python train.py --n_layer=10 --d_model=128 --n_head=3 --n_kv_head=3 --head_dim=32 --d_mlp=320 --vocab_size=5457 --activation="geglu" --norm="rmsnorm" --norm_place="peri" --norm_eps=1e-05 --positions="rope" --rope_base=10000.0 --rope_fraction=1.0 --qk_norm=false --attn_scale=0.177 --bias="none" --tie_embeddings=true --parallel_block=false --extras=["capped logits"] --init="uniform" --init_std_qkv=0.0365 --init_std_o=0.00942 --init_std_up=0.0365 --init_std_down=0.00516 --init_out_by_depth=true --optimizer="adamw" --lr=0.00236 --lr_mult_up=0.725 --beta1=0.9 --beta2=0.99 --lr_head=0.00666 --warmup_steps=350 --schedule="wsd" --decay_fraction=0.843 --decay_shape="linear" --final_lr_fraction=0.0 --batch_tokens=8192 --seq_len=256 --doc_mask=true --train_tokens=93570000 --steps=11423 --dataset="wikipedia_en"
Each number is 500 + 40 x the weight over the matrix's rms, rounded and kept within 0 to 999. Layers, rows and columns count from 0. Numbers have three digits each.

# layer 2 MLP up, 320x128, rms 0.0859, rows 72-88, columns 0-127
502510505469518488462530460539471564524471508540514432539501439514522529466555556478542444483423517519471534532463547507436505537461457450531485502521512501514518518505447578504520513552459483445552545424559567429489516535503495489504420516503482503553483526463506490471478458465534507544526530486493491515440568509562506535472539556569514489407450526509594471491493489486501534494474
534441506491545492580470498558461541524484420485531485451480531487510475564426451486580447483513516500541528563514584450523593504503504487469533504533514552460513468504552576490530484468533488582536496489496533512538487533509482515523444513584491480518503480489474498481515528490445464486539504437495472477382525527485511436634495498499477473418476498522489446501426533511526511465499
525526565485534501518456474524468449508542552565523429481526477551515437493497551433459537458627602506467526554533482492505550449560515507532522463479492566484508501563472442498471500483527534525503500516547532537528456447516479452579514490560542471455512507474533569443442516478510473511543487544490507523535506485520508547479549490524465505460517441487430481505501482479486471468442
579462527459526414506440563465565543549459538541484479496415556532499479533490447521488475551519450455484495564487494478466531482542461490505505501531491484497492450537499502466477475506521494461520484532509456527487434434512520487487472499532434475509465588504517530505486474488491515447440524530552482516476437564541515469433490469508486480563463450567493536512519513555465445548418
525533447518438498493497507459499502548532532467538523498515467443500514537577544523476522540448537460547544483490534550544440473489515468568545511530471515474515538560472474480389533458488550487491516483462511478527507477519457456492519608489462474494466505565468615526622492567493494542421540472553510549503444516554450477540530452462578543511477468507496485511553548465500490463458
524553528548507442462537465497557484443509494457550550544532468495553526586481542484531485441426512431462451438530425525434497439525497388492474517463523443537488536494557537535473556542494543451476526499584494534513527504566529532540522531511385572445523495473445501483488469517550499527464490575483482505439441565515483479521520543531494492518492529472556478518549546539519406479533
529536522519555512483564522460543509469602475469506504506489519552470508538423486517564473447511454549526469536568483475446525605508498500521443542546522478531477485558545482514456528449459492474501503489537516452538490498479466560480439389538597449463595548470478453455525468487564463468499439483515518503508559515489530498552451474501470446497501465555515534514483479473477544558506
493525493517528525453485502413542498474465464558483546410511437487510551523490527500463500511510502532452482466517535533563593485510426540449563464485455528487440529509490464471455502578459509514503488449486504485490463479505501429523548512465552470454492484559500517534525472527534471533464443459510561502512536556514568517447550511504484568436465473491445520474507538437598434503456
490560483458492511469512515475551478496485463457499523440520542472440524478437469547543541561448475529506552520532427491599498479472572471467539498455487434497474500530481579547446453515533570498435495479494468533524502522464609419394519472528455513540418446560492513538518505460522492508521452477480583501520491496470485472460432539453547549505547478448525434475535548534543476447448
450499489470508528525504433550492457542463494440516501503505422427551427430511521496449491522489504492584490516482521514495459423400404434439523518461436536510550464459412511495486517521501507466449489509540516552515475539467470485508487559498526550468516506565474521541419425473490542508523463441462578525504561554452464500518525508477535514540434501484440445456549501522426461479458
476602505507477457465488521508509462487513506478448505503472466414517525474487475473468453466475553488506440554442485525519566420513505498476475424499437515489531448553526471397587523507492457466462571528523448563529484529477505505526464509512461513464475486552486488501543548480506506554518509503444404440472475470506524507499547492477601510560444435497514484495535542582415431460536
503506501484459549521457454466439525549592569501448396519490528563493480411444525476457477595505482469507511523463567505516496533427473527468487594472538484515501550505564598458462521513435490502488520536511534437480491508593550530564461433453538501469579534473554491500492494490543515418542479409460468504492509510471553506451506498522538514547537470492455496529434576535564469521510
441534471514528520513501471518519448535499560524477475468490517551572492487530540468495495488440511501515518527528501515510494485482487488509507447495441453506544516462493473493541466551424497479517469456508494523563434461518496524481409543443504539523520536495567493458376491550572479524525567500510538469469516538468554491559487561544608552553528477484546446480473564529454510490507
496495571513509536426518402513450519577532523592483523424529459485451486460542555491571493541578530521540501491471495516513513473559484522468478516558410465534462482510515486473525525510556479466506526512463486499476516458448415448495528505468477543572603405463496525558507547522510505491531501442426502490432499492405485507512489462555487540496456476488479529477444472464508470407491
545458522494520445485545431525489414566510496436508453517501557540463477439511446387495533530515556490518497516481524454451516545476476558551536500507494517543529441489481534539496623507555471441524515450455530470465509467436463519466500481456506496550484514470569545485555537526458545463459464544487483485431550546493492465472496545447539490471459474462473505489450486552595494466514
459481592398498410509526531480461516522495478608486528451495432516552512548483530520474465517529480467461461461465491500498556540539508536607431474525428466505593536500506553423522487551568456442492523438515516546487516408508491537473432518561444492435440521515461545499497483501503513500467518470538471472450569566496528511506495499482513492531509473510438530520535522509482478496550
526536403510469573472456530524522599480524528467458496484466547540481502500472505545548443462522472477497515480505507473554527436500444561495492387564508525500534481554525487474465527536536507470506428542490554503538485528491504517495495498463523566456429429528446581469499498452500503510518465591544509550493508478559506492522498536564459516547456442518511520463545452485514532516505
# layer 2 MLP down (transposed), 320x128, rms 0.114, rows 72-88, columns 0-127
457569490484530629544484533447513450462511443524503517443502450527499568477481496478471445519559519501507552528515488497507556551490563506525492496489527498550519510457573518453433519559492584530492461463454538538403548500469517477495487445464500524453548466512514499553527528511538489490452446522529493437477524422581544447516467407512514534500500527445483525520484491436519444498500
539483474524412531418508470535526455462499496533509452447476482526513509400456507493505479526538469534422478495559441538454483484485512485571479510456411477498518466448519502461530514451465511472455533481485436515593578476490535513539520527452534584512520532547546485474507532488552563497543517562527544533529504463531534507539437539503476515545454477386514451557562499437499513477482
513551514529424496472525510573475469529483479457530537533445533497499461547542538501500543507444474501513499408478547441526509497462460538600492509517482560498456533527568456464492468480477503447456551539510508441514537581553520444487458481455472513493512480481491427558551513489578538518462497538494439508455528458503528472481488484462497546474489490511537464475446447502477592507501
427458407491444559592569445486426494460540495497509500540557487503530453480510469553503511459504498614554562461525436500565500516503461534436517541443509512498513500487508491489516491509471513498468527481465511473468544558501488513482506509451457476467540486483544501518555538514500503543522466517447490469419537502507524481492526496497477462456461514480501449513521479499487521422534
555489418450490583489558506497514471548474507547501424528575475502457511506482448492481595445480572518530535497514430511511486559446498464522501461511507436510511479473502480474521562398551442517528525472481463488550545491479511514544478511458504478535545519425581492452532442525599431588469438422489510599512506486526507513512445476529449513494539525479433526446519450484502477465495
497447570538518503476509437398488499468557592447514502517522497534526403543523478458458507492519501476515524482460443523482537481492530501547394455463571474467463513507506625577558556468510459550467495442490528521542493498523514515544494498426518456482463446495547526487570556482452486442537449515541528472511565542522455530444474469442517503479509560525542480477456481425567493531493
455476474490515508523581520463526519542555446542521493535562536455537485530531495499441509504450503571456464516440486490544502426513522480586529443552496472448517493426554520455516554457501587491543550511442503546488566497483575438526495511525518514423492481491509530457463521490521533561549610552517514447532522441518478462486513507579469526584500459543514536542521475505473528540451
561475479530449531542509530473523526470534495474526525538522535523508459581508479500462538443472490526463481429544588539563445516531494500466465486431501507507592488416487521557476473526481415443502473533515536552506462474527518504502463506548502487502530478509502448469542452538497583481456468503493466521485433520427529525542496513499476450536533609497536448533481500482530576481534
515455439566530469535558493529454487437500468476505478509485567446526442465517479396495523471459553472494469519522542450520492496494457485580466513516527537511521515438519458493541532493477494432439512485507572486541454467454448513572425484573598518449536562456492472450481463518518556454457549507535482571468415531475556540518562519512459487548508489515475454478468506508463590579512
530549527358480524488500523507483458445486510576475568546487513503499471522559518507467502501476451541437472531451436544521525477531513527496528459567483475489456525489510537467463522478408492526544578526409445529590458525514490483558522510488471462473559504437462504410470494503470533558514514502571500469473451450541429471487537563531483445506538502444499492526433570466514507549512
512518501528509489500470539459446493420504576479500568499541551578462443485517464521453491426472469536520500471454480545469514411476520488465429526507518460481465501466460503500481529502513552535495478437440530465513486493583484503521541435483403492446527567531592558538536545494430526482571435506549473503477533498532507510466453516550516515571544579445543462478431502481489504578468
597485496485478458555513522579515497455421539502511511494474511523471462502503452497559493447522495478476540438474476490480454493481466443457472524494484484558596431455520514523524494453464450525566443556493433473479618510441442529467495518478515524488414558537550544496477556489504527454479535562489472465599511428464404544511492434489524456469480531450483518504478532466524486522490
534489559485414425475497563533509489475527484512508458532506537549463506543456522517438535503513481525471508476461562521525505526458554474522451504488603501468466472519480513520487506492536512478459534486505484506444624489498530512521626419537468505536558533488496493539509528460434487564529469480451508458461450471511451505486440532459491477459472573489452509505445509481519516527526
496477518552600457515468483568509568470438517421518579515508518448479531487496490425539536506468519453450451450563580476444525532410475436493479466437460459510516535562565464519502474453466458506524510504533524488492553462468531554473499526479509476480460511569516502456512505481440499423499480484491552462570550530516545454471454475507628498506481528507457431471535519496544521476479
505538527541484527438542481436499471528521468476440479459539482522545505530460471485488496486475525409518532502532538547527501466502473496508520474478429530461476507463523488489481396525494549531444514481490533496508454550543528515502467364534473430481488412534436493555449481505457464573474521526471464487512508499467451584563554525521453456381594511513535521482560578446481502504485
442472489513550512557515474528491599544460429509446521488488463522479426597492474533487557543496463452501535513456571516489447525433520413497526497493522425475550432477487532557510545592453505514504463444500467515464554482568454459501613437478489471508526504544514514482522455479498527552512506485469502488435486435637432518504488497497538507551532504514534538466550537533493525482545
521520460498465502497571491509468516504456458529543523457582549512556495455523477490527546503565486541492543507480484549478531531526459513490532573510500528464484509529550539529526567451398545517492551508462510555560489450517492470420549553489493431455498518522591524485515539526574513534514465460566489513491596552506536502566517536498494515463533481483559463434547590497467542564491
# layer 2 MLP gate, 320x128, rms 0.0862, rows 73-89, columns 0-127
466476514456558503551534531506492505525489494510486581471539449513445509557410546484521480466517491508472531542447537517502522526520532474405440478469554543495519485522461491492539459483456479524497545475538468486516443552556529466425450462529516444483444475398456489461471466528538510471514488486527536471469562431468583493481497531474557532488575491573526470450478519519517493458514
474474510619492459481432480524532589565433522483527546529446530492464501479552499565548451561451492499456483362518452513463430572466489469468552527551508503479502523498523541524514480458509581531511477528486507564527521527534444498514496418498493524495515521495523515505541516528485467404495485461480529466485553471444492496540522486498512470498456433556499538545448573478520507524515
496467513457515596465511443452410464580465500536513481491462512458520552494462509562520440483469517534472574517516484498503520517562472491513533534469512534516526463482482501444510457523500434480498467439466459434492525529595509497485531487580490530513448481603504513526538498504480463503443478544485501491432543515517552485476535457461457518500490518484481479539541490518552465560482
439525400564511481462489513467463528531469446503457414524437554512599540529472465580450528505512528495544484488474546597449495490477412515533525447512472464468561471455474478523487477504485478531512450512487475587476493476576425531469507519546439561462478467477499532489524522515548513484541528453455516588482469517538493523536547525533569483555502466512426554439542502482456436517534
452586513483552507486560515416545497485495467452471527501495538529510470574518519523518441471506503511520455469489400425568475492532480461536508421494568548485462525569525512465492493497496513478442525485541587534560510548524584487478432473481507564468523481501486510569497538492550442432559575502523517495535439506481522486483529483497548524510508505485543561401500561529531426497424
480447498503522561554427490486421526500498615470448550486456380437597480479533503525462562485493451518490554520496475471541509516533509499466573519534494567463485503395441438502466465531510493518540510520541568453541552503524534512555504526479528525522477466521503457525500497458481508416460528480493510512501416511459526479457511527435442542522483500509466499510514526509523518558530
562474495532452521505452535564469503447486532459464495491518498495556519522551441514469504472508471416465499496501492482550510515573500548547518442492487513554555455490544500457513479512484479494485566489427501481527472445550585483460412467490472516471534497532499514485497469530502528469385558515514447510508472489433522525501548496427464514531471522451418498488491446541447508537472
458443466504477509471591460512428492543487473449493509542509500476504489569516468542492513585441466548504455529487492446551508507502474506489502463531436562501466515441444462532441555527540579447463517493591560557490517550512524459443502505533599530484452460410569525408503498470512476531543476522604505402484556499469531484554490534503548491499525441460484544433528565428535542481477
477445548470468460520470528550456470461503510547524509496443528553483482535519515515420575620562509513454479448533474507501497467531527481481488473534549447531462515530541480495446501425561464505479499511452400520538493504511521583560473547440451409506543464448497471483440456425510492493436475493497550450481544469524459483525451540493563535467466548522478518486544524492478531463509
482489446497498486532517445440544449460546456529460611508508472501480507501475524519442493510526538547595456476517481477493517442473543449482464461482507509589484546536478489512491505523475530479453570549429507474572372520457460541463467533495422501479512417483494451477442411510540469446527538506518518421486466439443526523540526474471583473488509500532529538454538502542465505540509
505551499594450456495475554500557522589432485510399505482532472387484524502468518498535479475541484476500572415545474485525569523468492588488502550434558477522492512483426482470501518472560506468531480604541458533555518495476491427474445469465558484514471592563528521552474508509492542464422516472420511560454450558405459529520480480491480486497460554447477497499533510475483485491471
496566551494447460443486513496604432458533533550514450463556531478496518468490495525498525516408498530534499493551427505468452498504534474492496468487558493476454488520558530434493474464527501491521523434417471480467525499489487520500551499468471484544481488506461530535437454502503441474563516528501460434475527468505554528562491501489571493512530495546454452459432510562510491523524
466460497519528471483478513531487498492557518476441522494449526586493532500425520444446457531421449523524545552506432492491521512497476549507426497413537487505450475449519511482527546466522553457514516454559438455510370494456432479464453527526423517524546526537498465514466533499568533543574500471511453517461559526562522495533548459457564531545510498436486508430485490497431473507556
461505502494505487490468475457501477511500544515475548479502541475494463500491513565532534532510483624502544493536476495559503484500524457456411520512565476487490451546400488529480525443559518487469515475479443472488476411505467505430480506507515548453521607468523540474523490446552525381548470568495546498504499394513542477460478411524490550514495456472505482484557486519450503529549
495487484483553492444491490504488513467513502513430477446489506481454559542572510467509483469465479556480483480472482522474603527538509559513468481431521469569535453447389450479509533498516544510457540545531483529500471440429484469537477556529457521450396468553532469501521561472549512515498512511485425499521490496399490486450503543520584486541485505503549482493500446544453489516536
445565446411555435414571466454543522490542512509481475470430533548476542513483477543512489435482515578489494513496500543466522540431509476484485505456488481509523483483537532475485488501545486462512501526523439452492485459430542493492444433568494544488566519443418441405461531498484461537513458488489529458574465491428486518480520538520445510534546386523464481534510459510487438489490
507538534451448550504507522563465555494476465505500427480479492489437522482482450541538452486539500485574481499514446510501534481506521515507488427532516489531505473636457489503545534495574463515543545522464372492509505507503534444498508474529455529535545392548514558504549570525519459511488530466437535511456487516457443543487564521541442510506459477493531459496529483486491499530499